{
  "vocab_size": 8192,
  "norm_place": "pre",
  "init_std_up": 0.0668,
  "beta1": 0.9,
  "max_steps": 9559
}
Each number is 200 + 20 x the weight over its row's rms, rounded and kept within 0 to 999. Layers, rows and columns count from 0. The size before them is the row's rms in percent of the matrix's.

# q: layer 7 attention query, 128x96, rms 0.115, rows 32-36,96-100, columns 0-95
# k: layer 7 attention key, 64x96, rms 0.113, rows 32-35, columns 0-95
q32,104,192,205,207,186,184,150,185,199,211,209,216,189,198,159,208,217,175,188,208,196,212,175,186,192,187,193,138,172,211,193,194,183,210,202,180,170,223,207,201,217,215,185,217,163,194,197,161,224,228,200,194,192,240,207,175,161,211,171,191,215,160,216,156,185,207,223,200,196,197,188,170,174,201,187,227,185,211,206,216,221,215,235,224,200,222,214,204,184,211,231,187,201,205,199,194,184
q96,098,213,174,218,199,187,173,196,204,209,186,219,208,228,170,230,222,211,197,201,201,237,175,199,217,204,213,176,161,202,169,217,217,248,185,182,160,200,201,209,200,208,170,205,177,236,200,190,195,201,235,201,172,244,203,200,207,183,220,185,175,182,196,216,173,188,234,210,188,206,206,164,178,205,169,224,197,196,206,197,181,207,202,201,183,226,249,189,201,197,221,183,182,181,175,182,227
k32,100,176,218,214,238,199,194,173,194,157,203,172,232,206,213,184,190,196,210,190,176,184,220,215,207,189,192,200,198,190,195,187,228,208,201,181,189,200,238,193,198,182,211,227,189,210,204,213,184,219,208,184,207,214,208,207,188,187,237,230,210,205,187,188,222,196,141,153,255,215,193,183,162,212,208,216,187,199,225,192,189,201,183,187,183,208,193,206,199,198,208,227,210,171,197,266,214
q33,105,200,224,168,180,207,199,193,195,166,226,216,209,180,166,178,190,193,174,199,145,213,192,207,187,172,175,196,198,182,152,174,209,226,217,178,172,219,184,188,218,205,207,174,203,193,167,229,164,184,245,205,190,222,212,201,179,212,200,202,207,172,176,182,199,202,181,183,198,213,217,194,214,160,172,225,231,172,186,192,191,178,187,215,193,235,210,196,189,201,182,173,194,195,202,211,206
q97,101,197,192,217,176,190,234,190,211,213,230,205,201,151,190,170,175,196,189,235,162,199,178,216,203,188,188,198,206,205,183,232,185,204,168,237,165,235,181,168,228,248,156,193,227,205,210,183,222,188,196,219,198,210,188,186,155,209,196,189,179,214,202,200,164,210,227,181,182,200,198,186,212,187,208,202,204,206,208,223,212,218,215,207,211,210,199,237,224,204,176,217,199,181,218,191,188
k33,107,205,213,194,187,189,187,214,214,193,208,225,214,195,210,174,170,214,223,155,202,180,223,195,232,165,220,163,196,170,164,173,217,229,211,204,202,187,224,198,211,212,206,167,213,174,205,185,205,188,205,224,200,204,183,187,226,259,211,187,175,192,185,199,230,185,170,176,216,201,190,220,180,203,201,167,192,187,220,186,236,192,189,217,213,226,221,201,223,218,220,228,184,168,193,225,215
q34,096,224,229,220,206,200,190,208,222,193,188,159,173,210,157,168,197,190,204,216,219,187,240,202,189,178,183,183,216,199,212,208,193,194,188,215,253,180,198,210,232,177,195,193,170,173,219,228,203,200,139,174,219,207,211,213,236,195,187,197,198,213,200,214,196,173,186,184,230,231,159,219,201,181,210,222,226,195,209,165,229,201,206,207,206,184,227,187,197,209,197,187,194,195,184,191,183
q98,093,213,195,204,179,205,150,208,211,176,192,192,212,211,211,194,193,179,219,198,182,164,212,231,171,201,224,177,198,182,144,188,194,182,211,176,196,203,206,211,235,181,196,183,192,170,208,212,211,205,167,201,206,199,225,202,235,200,214,223,218,195,228,181,179,205,163,184,203,176,166,180,203,185,204,234,148,210,223,179,192,197,218,225,208,211,177,193,245,191,166,202,214,193,209,214,193
k34,090,181,226,194,178,208,206,200,203,189,177,182,200,206,215,186,193,175,190,177,218,242,205,212,245,184,188,165,239,188,218,202,224,197,199,205,194,187,215,220,231,225,189,240,182,196,193,179,187,210,206,174,210,172,194,205,209,175,218,190,214,196,194,193,217,215,186,222,210,219,201,201,173,204,176,162,225,210,203,162,212,206,186,244,218,192,216,174,204,211,237,190,168,154,210,167,232
q35,099,218,184,190,229,199,227,226,218,195,176,207,180,192,203,224,215,232,187,184,213,183,186,196,216,194,181,255,192,230,186,196,235,184,225,227,205,189,196,208,176,161,220,215,198,201,173,190,201,178,172,192,193,148,205,200,216,175,227,236,220,211,197,209,214,200,180,226,202,219,213,238,221,215,200,189,242,172,192,220,203,218,180,191,219,182,222,235,201,184,222,232,196,201,204,194,191
q99,084,239,224,179,184,201,193,203,221,193,183,206,231,177,209,222,219,242,193,210,193,212,207,176,215,193,181,196,197,202,214,219,230,193,195,212,202,169,228,221,178,198,217,222,233,210,184,206,170,180,170,171,206,195,228,200,242,211,195,193,197,186,195,224,238,211,196,203,237,210,189,232,206,218,212,155,235,168,196,167,184,227,225,211,217,179,185,213,197,194,193,216,164,209,196,171,192
k35,107,166,166,191,185,193,221,196,174,212,189,208,164,201,192,225,196,186,198,243,183,188,189,212,197,230,189,228,180,222,235,195,175,183,224,220,192,196,186,192,216,187,218,232,167,200,170,215,193,214,225,174,180,172,204,218,180,158,212,192,217,230,233,177,173,199,242,232,192,194,210,211,216,190,207,212,209,176,185,190,226,195,219,172,161,191,187,198,198,209,173,207,185,210,200,178,209
q36,113,212,219,190,222,178,211,197,136,199,170,218,240,195,230,243,237,190,203,226,221,167,218,197,145,193,234,194,206,201,202,209,204,205,219,197,207,178,198,225,214,221,199,200,221,222,227,182,170,186,194,200,222,212,190,175,199,225,215,179,190,205,187,198,216,199,198,167,227,190,205,223,232,212,217,200,206,192,204,199,216,191,212,239,213,223,186,202,213,171,168,192,191,187,192,185,220
q100,101,220,197,213,225,203,191,169,217,174,236,189,187,189,203,209,174,204,212,195,180,188,203,172,194,160,231,222,209,183,195,188,195,193,193,199,168,197,222,175,209,204,164,186,217,186,229,189,171,192,177,191,207,215,172,200,195,173,185,198,208,207,232,221,214,217,196,184,220,196,181,202,226,232,215,189,183,228,203,196,221,181,253,230,213,210,193,214,222,232,188,165,219,151,211,183,237